{"n_layer": 11, "d_model": 64, "n_head": 1, "n_kv_head": 1, "head_dim": 32, "d_mlp": 192, "vocab_size": 8192, "activation": "swiglu", "norm": "rmsnorm", "norm_place": "pre", "norm_eps": 1e-05, "positions": "rope", "rope_base": 10000.0, "rope_fraction": 1.0, "qk_norm": false, "attn_scale": 0.177, "bias": "none", "tie_embeddings": true, "parallel_block": false, "init": "normal", "init_std_qkv": 0.0625, "init_std_o": 0.0, "init_std_up": 0.0625, "init_std_down": 0.0, "optimizer": "adamw", "lr": 0.005, "beta1": 0.9, "beta2": 0.95, "weight_decay": 0.078, "lr_head": 0.0105, "grad_clip": 1.0, "warmup_steps": 285, "schedule": "wsd", "decay_fraction": 0.456, "decay_shape": "sqrt", "final_lr_fraction": 0.1, "batch_tokens": 32768, "seq_len": 1024, "doc_mask": true, "train_tokens": 110400000, "steps": 3370, "dataset": "wikipedia_en"}
Each number is 200 + 30 x the weight over its row's rms, rounded and kept within 0 to 999. Layers, rows and columns count from 0. The size before them is the row's rms in percent of the matrix's.

# layer 8 MLP down (transposed), 192x64, rms 0.175, rows 25-41, columns 0-63
106,213,203,211,246,189,245,207,229,207,203,158,244,169,210,253,188,156,179,222,216,214,218,229,231,234,197,166,186,218,181,230,180,149,192,202,235,209,179,232,165,217,225,201,195,192,140,141,214,167,174,269,167,192,223,195,158,235,196,214,160,207,245,266,204
095,226,236,164,155,205,194,255,143,206,221,187,184,221,187,166,221,211,259,210,174,201,215,150,216,234,212,176,250,183,182,175,187,175,170,216,214,156,229,211,157,133,232,177,225,175,156,189,175,235,142,193,241,147,216,184,193,200,195,245,232,203,209,204,185
092,206,240,231,207,193,176,211,168,195,188,140,189,192,250,191,205,224,228,164,186,192,196,178,274,165,211,268,199,218,225,198,152,170,188,186,178,248,208,197,184,159,262,227,185,170,167,232,177,196,140,206,227,208,158,200,177,258,216,193,185,168,207,154,186
104,210,178,179,247,193,199,113,219,180,206,176,215,205,251,187,216,186,255,169,160,211,199,218,220,128,202,192,192,207,238,205,187,233,113,197,214,161,185,185,204,217,159,201,225,213,194,219,184,191,189,144,226,256,173,219,240,205,204,211,239,198,208,222,248
106,164,217,177,194,203,190,229,224,202,201,197,178,256,180,146,197,238,188,168,231,275,169,197,160,150,243,167,205,197,236,207,225,239,166,208,165,214,185,257,246,160,217,190,213,173,170,166,205,198,173,167,215,159,179,267,184,240,182,232,212,185,194,221,186
092,220,239,205,258,175,229,104,234,221,190,203,221,191,202,198,240,180,226,142,155,158,211,180,256,177,221,223,164,175,150,251,181,182,216,189,214,217,171,220,205,202,172,179,173,192,202,209,202,240,227,187,175,257,219,199,232,235,179,210,168,179,162,190,206
099,253,207,181,190,209,200,273,175,216,230,189,232,235,196,220,155,167,210,180,224,249,175,184,218,197,229,174,238,169,218,207,177,146,268,228,201,229,185,205,201,169,190,203,216,204,140,184,179,182,158,193,228,151,161,210,181,160,168,212,147,227,153,188,176
087,141,231,167,212,216,168,176,227,201,228,175,176,218,169,166,192,267,201,215,226,243,241,202,188,210,207,234,184,179,211,172,163,229,152,142,238,220,202,132,197,222,213,191,210,166,248,167,194,203,183,178,237,180,209,240,175,223,194,206,282,219,218,193,214
095,248,172,203,199,196,236,173,204,198,210,170,172,224,225,195,222,206,241,176,261,231,189,206,236,193,208,201,158,225,235,161,188,172,210,248,251,246,217,221,198,240,157,165,229,218,192,185,142,219,200,181,233,252,176,216,159,190,261,214,211,170,161,247,234
109,177,197,183,224,232,208,216,229,170,183,178,181,167,228,211,255,209,270,223,203,212,241,243,182,134,145,132,132,214,217,211,150,200,158,209,194,211,202,170,210,222,182,190,195,217,146,215,200,165,144,206,176,199,171,187,219,221,197,219,234,242,195,203,211
114,189,194,138,178,159,206,251,223,199,222,150,133,201,164,182,192,212,167,205,175,225,176,185,218,229,188,224,247,208,198,211,190,229,226,195,189,257,228,186,167,198,187,207,177,182,237,201,206,262,238,165,247,199,193,261,195,213,199,240,272,235,225,218,217
092,181,157,197,214,224,188,176,226,197,239,206,233,200,207,169,195,215,237,171,177,251,197,223,155,209,176,158,172,196,177,225,191,191,231,184,188,209,195,243,203,108,201,182,202,147,150,191,205,195,217,207,216,242,243,156,245,169,183,151,129,177,212,186,158
093,178,198,191,223,225,198,183,190,216,211,231,217,227,221,181,182,200,231,222,204,236,192,215,115,217,214,185,207,236,138,163,205,197,214,207,193,137,170,193,193,194,194,224,225,203,169,236,218,133,169,216,154,196,198,219,253,155,171,161,265,209,273,211,192
109,268,186,168,213,130,166,203,179,197,197,178,184,149,228,214,208,195,183,164,205,173,224,246,221,188,246,209,199,187,211,232,167,217,200,170,162,186,207,187,228,221,182,251,193,177,278,199,223,226,172,244,199,247,165,274,184,224,195,220,162,201,215,190,175
091,178,233,209,194,199,186,239,176,175,180,201,213,187,239,183,222,189,178,234,205,169,171,261,184,161,176,183,160,157,175,227,244,187,167,212,211,154,192,171,239,241,177,203,162,169,204,226,210,150,209,210,266,122,227,167,183,230,210,229,155,209,183,249,200
095,170,181,206,235,215,222,187,205,225,193,188,180,128,231,209,173,177,172,204,239,208,192,183,133,259,263,246,207,156,237,220,212,166,251,218,251,227,165,202,204,183,262,227,191,198,195,220,233,224,221,216,244,218,248,206,193,192,158,167,182,190,207,203,217
087,290,223,207,171,166,234,221,152,241,176,254,149,235,236,179,157,214,185,202,241,221,211,220,190,186,214,137,189,139,205,171,219,215,199,144,173,239,204,184,168,212,197,230,181,232,183,185,194,196,176,202,178,162,244,236,169,180,216,207,189,198,200,222,211
# layer 8 MLP gate, 192x64, rms 0.194, rows 26-42, columns 0-63
102,160,144,213,180,205,230,299,248,198,205,160,189,180,189,208,201,133,188,184,233,234,190,189,201,238,228,205,188,193,179,242,171,168,189,217,228,232,185,208,194,205,145,154,205,201,202,181,176,204,259,218,209,191,204,154,150,206,175,162,225,230,200,235,231
103,146,193,240,213,200,210,235,237,226,138,191,197,167,203,244,184,166,205,217,180,235,203,207,223,210,197,208,201,147,240,214,185,187,221,216,197,219,186,195,168,175,190,153,196,155,238,156,217,205,227,211,182,192,158,192,177,300,155,222,202,212,244,200,265
101,208,198,229,243,161,200,139,207,193,195,149,213,174,196,177,167,223,159,225,179,206,209,235,243,181,194,194,190,203,227,141,228,180,192,222,185,166,201,130,168,174,215,158,221,164,227,242,176,207,200,149,206,259,210,193,223,227,190,224,260,151,184,186,244
100,228,148,200,213,213,197,209,214,211,105,192,178,216,209,220,185,171,194,205,229,169,152,264,187,210,254,209,147,217,219,228,199,162,278,204,209,176,176,196,199,156,194,177,195,208,235,214,204,204,204,185,163,135,209,217,241,217,181,213,192,211,195,246,249
092,221,94,183,228,241,238,170,178,228,199,189,193,223,231,216,218,192,212,170,268,226,193,189,192,196,176,174,235,134,166,229,168,221,225,202,156,186,190,232,221,210,241,205,188,208,162,196,177,181,238,207,216,140,165,211,177,200,177,171,218,196,183,245,179
097,191,185,175,194,215,178,217,175,196,200,153,195,223,212,129,189,200,237,196,242,269,152,267,242,183,225,193,141,222,261,195,220,153,225,225,172,245,178,174,212,158,175,216,173,207,165,229,170,231,225,195,224,206,178,156,191,202,199,230,213,219,186,205,230
102,177,220,183,219,147,236,183,211,163,172,221,224,232,231,254,223,188,203,257,195,186,180,197,195,123,224,203,165,187,174,264,286,168,214,217,206,188,224,151,207,190,171,241,159,163,189,208,227,198,187,199,173,162,227,162,216,194,200,234,205,206,163,213,197
101,164,199,136,190,211,188,274,211,247,153,189,195,224,188,168,221,211,225,223,253,230,219,193,198,224,203,174,141,193,164,142,229,165,248,214,219,202,185,221,126,178,178,221,208,229,190,193,209,238,218,235,224,180,161,206,225,195,191,187,204,200,161,195,255
114,209,200,196,251,161,178,212,177,239,191,141,201,188,144,187,172,190,174,255,193,245,249,190,203,172,202,183,137,190,200,215,163,201,152,208,177,252,190,159,126,176,208,237,205,183,164,213,175,187,188,242,193,205,179,177,201,172,135,191,215,193,192,178,161
123,267,156,212,222,175,182,159,202,218,138,202,232,242,135,217,200,213,217,202,206,206,212,225,212,218,215,192,132,189,182,231,184,181,199,233,203,157,173,140,177,162,247,190,209,187,215,172,193,197,212,183,180,189,191,188,190,200,182,212,202,200,195,316,207
084,195,182,181,180,193,181,214,221,191,159,216,238,258,214,164,253,204,233,220,211,202,217,156,196,186,147,161,197,215,187,162,215,162,143,183,168,185,152,223,166,242,149,250,204,212,204,164,246,203,199,184,221,215,173,189,243,225,194,241,158,187,132,178,189
093,153,215,192,113,186,216,217,253,213,213,139,170,210,172,169,191,160,201,213,185,205,223,162,222,216,173,240,178,182,250,186,158,190,213,181,213,259,201,199,189,226,183,192,187,232,152,138,244,189,233,174,219,214,173,170,171,241,181,176,192,213,169,221,229
096,277,194,216,228,199,146,237,177,197,242,175,190,186,197,202,184,239,240,168,200,178,173,185,201,150,190,183,207,167,205,169,241,177,217,154,155,189,134,183,223,204,229,222,152,168,265,168,185,205,177,209,213,196,212,208,227,195,209,238,227,275,191,195,184
087,227,212,207,197,118,200,249,240,238,172,221,213,205,192,190,192,217,173,248,162,234,227,156,259,227,174,210,240,190,155,185,165,247,194,200,183,187,168,188,217,200,227,158,228,173,182,172,143,205,221,214,248,124,182,173,188,206,191,192,209,211,197,166,205
106,195,189,214,172,229,257,167,194,218,202,191,235,281,181,240,192,196,171,181,219,146,210,229,182,214,186,197,167,156,244,175,219,205,219,158,192,215,163,179,235,178,179,242,233,259,222,245,213,213,209,210,180,198,139,203,200,220,146,149,241,223,180,181,188
075,209,179,158,235,217,221,233,174,181,200,201,251,191,200,264,215,198,252,237,224,273,206,192,196,245,170,212,201,201,198,220,222,216,221,194,213,195,201,203,197,240,214,254,165,141,227,208,220,149,256,180,173,229,226,211,206,242,178,181,148,227,149,171,176
087,222,159,147,163,236,148,214,176,183,190,207,160,210,227,157,257,234,211,200,231,173,219,219,236,245,204,186,231,246,201,206,192,171,168,173,170,183,248,218,152,197,164,245,164,179,187,230,235,241,203,165,135,192,169,183,216,200,200,235,218,179,173,175,209
# layer 8 MLP up, 192x64, rms 0.179, rows 26-42, columns 0-63
092,201,159,228,241,180,179,158,208,203,214,221,206,187,216,176,217,243,171,225,215,179,209,174,143,237,209,205,194,188,166,221,215,182,187,179,178,271,199,232,230,208,147,222,226,195,210,222,181,181,184,235,195,200,183,161,286,149,199,186,200,286,196,222,155
096,199,179,217,125,236,186,177,184,179,193,176,174,181,218,244,184,227,185,141,190,175,190,193,169,225,167,152,212,182,186,165,210,222,185,153,146,155,162,194,176,161,204,180,166,222,208,211,229,175,212,224,117,190,246,240,217,237,203,171,223,188,153,188,187
107,201,174,180,176,171,240,208,180,250,199,221,200,223,192,168,200,208,186,184,215,213,202,195,194,191,220,120,244,240,214,160,134,214,198,220,110,219,162,190,127,231,178,221,237,229,234,175,187,181,152,211,210,206,145,175,178,203,193,209,203,164,197,215,189
107,220,165,167,184,223,240,210,236,233,225,192,205,190,228,134,216,263,209,186,177,297,196,192,186,197,229,210,198,194,184,237,202,186,164,242,223,220,209,205,189,204,223,226,199,161,198,179,203,229,191,206,248,201,131,213,168,221,143,143,229,185,222,162,193
097,226,179,220,241,246,173,209,166,170,188,177,229,171,133,261,187,253,148,218,238,246,204,194,215,226,238,181,185,261,194,187,211,203,152,195,229,182,201,229,214,185,201,209,242,161,204,207,164,179,210,234,189,232,156,209,227,218,249,221,204,188,255,223,181
097,200,163,175,218,181,209,198,171,255,233,206,187,146,171,218,187,220,201,188,204,213,222,186,159,202,234,154,225,173,206,178,176,243,202,278,206,180,216,246,160,198,204,185,226,213,237,201,209,173,204,144,202,153,151,164,243,156,155,259,242,185,191,191,176
096,233,203,196,198,191,192,215,159,234,238,216,196,122,198,222,180,187,212,146,228,269,206,173,231,201,188,206,158,244,232,160,144,250,168,160,175,196,216,188,167,223,228,207,242,218,215,192,175,212,261,163,184,216,172,231,166,162,201,184,195,158,199,183,183
097,224,209,228,235,216,265,171,201,165,180,253,182,188,188,195,173,192,218,200,207,190,269,231,260,191,215,234,219,205,152,208,229,196,137,186,186,185,209,221,200,188,196,261,203,176,198,205,171,196,240,184,137,226,180,164,123,195,177,247,235,212,196,212,195
117,173,214,220,234,183,226,220,192,246,204,236,190,164,232,208,200,147,211,243,167,165,195,202,191,199,184,188,213,191,197,163,232,203,221,216,200,181,218,235,224,149,149,253,220,134,235,145,172,190,236,237,244,179,217,182,213,231,268,239,218,176,166,167,178
125,197,211,190,206,232,149,201,231,218,244,176,160,169,181,121,155,166,186,190,165,214,184,140,225,203,215,201,206,193,220,189,187,209,212,188,205,250,201,186,194,213,223,185,147,227,224,198,204,277,176,195,197,222,192,240,168,219,131,179,171,270,227,190,183
091,183,210,187,214,188,184,186,209,209,177,191,214,266,171,206,194,171,234,186,235,169,205,179,238,165,177,150,177,207,205,188,210,150,212,195,183,201,159,193,170,156,172,205,214,293,201,180,188,234,215,186,185,168,198,197,194,192,122,221,161,296,183,183,194
099,180,258,186,219,218,203,201,204,185,174,201,195,159,248,193,264,246,191,162,196,220,175,182,194,231,229,245,157,153,184,193,212,231,228,232,177,230,218,222,217,194,197,144,229,147,252,170,216,236,208,217,252,256,210,214,209,177,253,200,192,185,206,145,213
101,242,237,212,182,210,209,194,198,221,207,261,147,197,204,211,157,147,182,241,245,180,210,269,244,184,214,201,174,220,165,193,172,215,233,183,211,243,193,182,182,148,224,199,192,190,190,202,194,206,184,167,203,181,231,209,96,185,158,215,226,199,224,246,194
093,211,193,223,188,152,169,191,214,226,192,165,233,190,171,126,171,212,188,231,205,144,170,175,258,197,235,200,209,195,207,210,213,241,224,222,193,202,195,181,223,212,183,189,190,175,128,136,178,234,185,199,198,200,186,149,168,104,189,212,202,227,222,211,166
094,225,224,216,189,155,203,172,218,193,204,233,206,254,226,201,177,160,217,206,160,164,237,237,125,173,172,215,242,168,175,259,195,159,224,162,197,217,181,189,179,211,209,196,243,159,212,222,223,179,173,246,163,148,167,219,224,229,213,249,201,199,231,244,186
091,149,159,239,234,227,180,137,239,177,194,196,183,175,166,156,224,208,173,170,142,185,186,206,190,167,190,239,213,225,161,226,209,210,205,245,174,190,226,168,216,202,192,163,181,244,206,182,158,213,161,245,170,240,239,214,205,207,219,142,207,145,229,228,207
091,230,180,185,175,205,240,218,181,208,220,228,215,148,163,219,154,185,166,180,213,196,177,236,166,203,198,245,193,168,124,195,169,156,217,204,163,249,214,195,197,191,241,148,244,187,207,160,156,195,218,206,183,286,217,212,212,217,214,185,195,245,218,167,233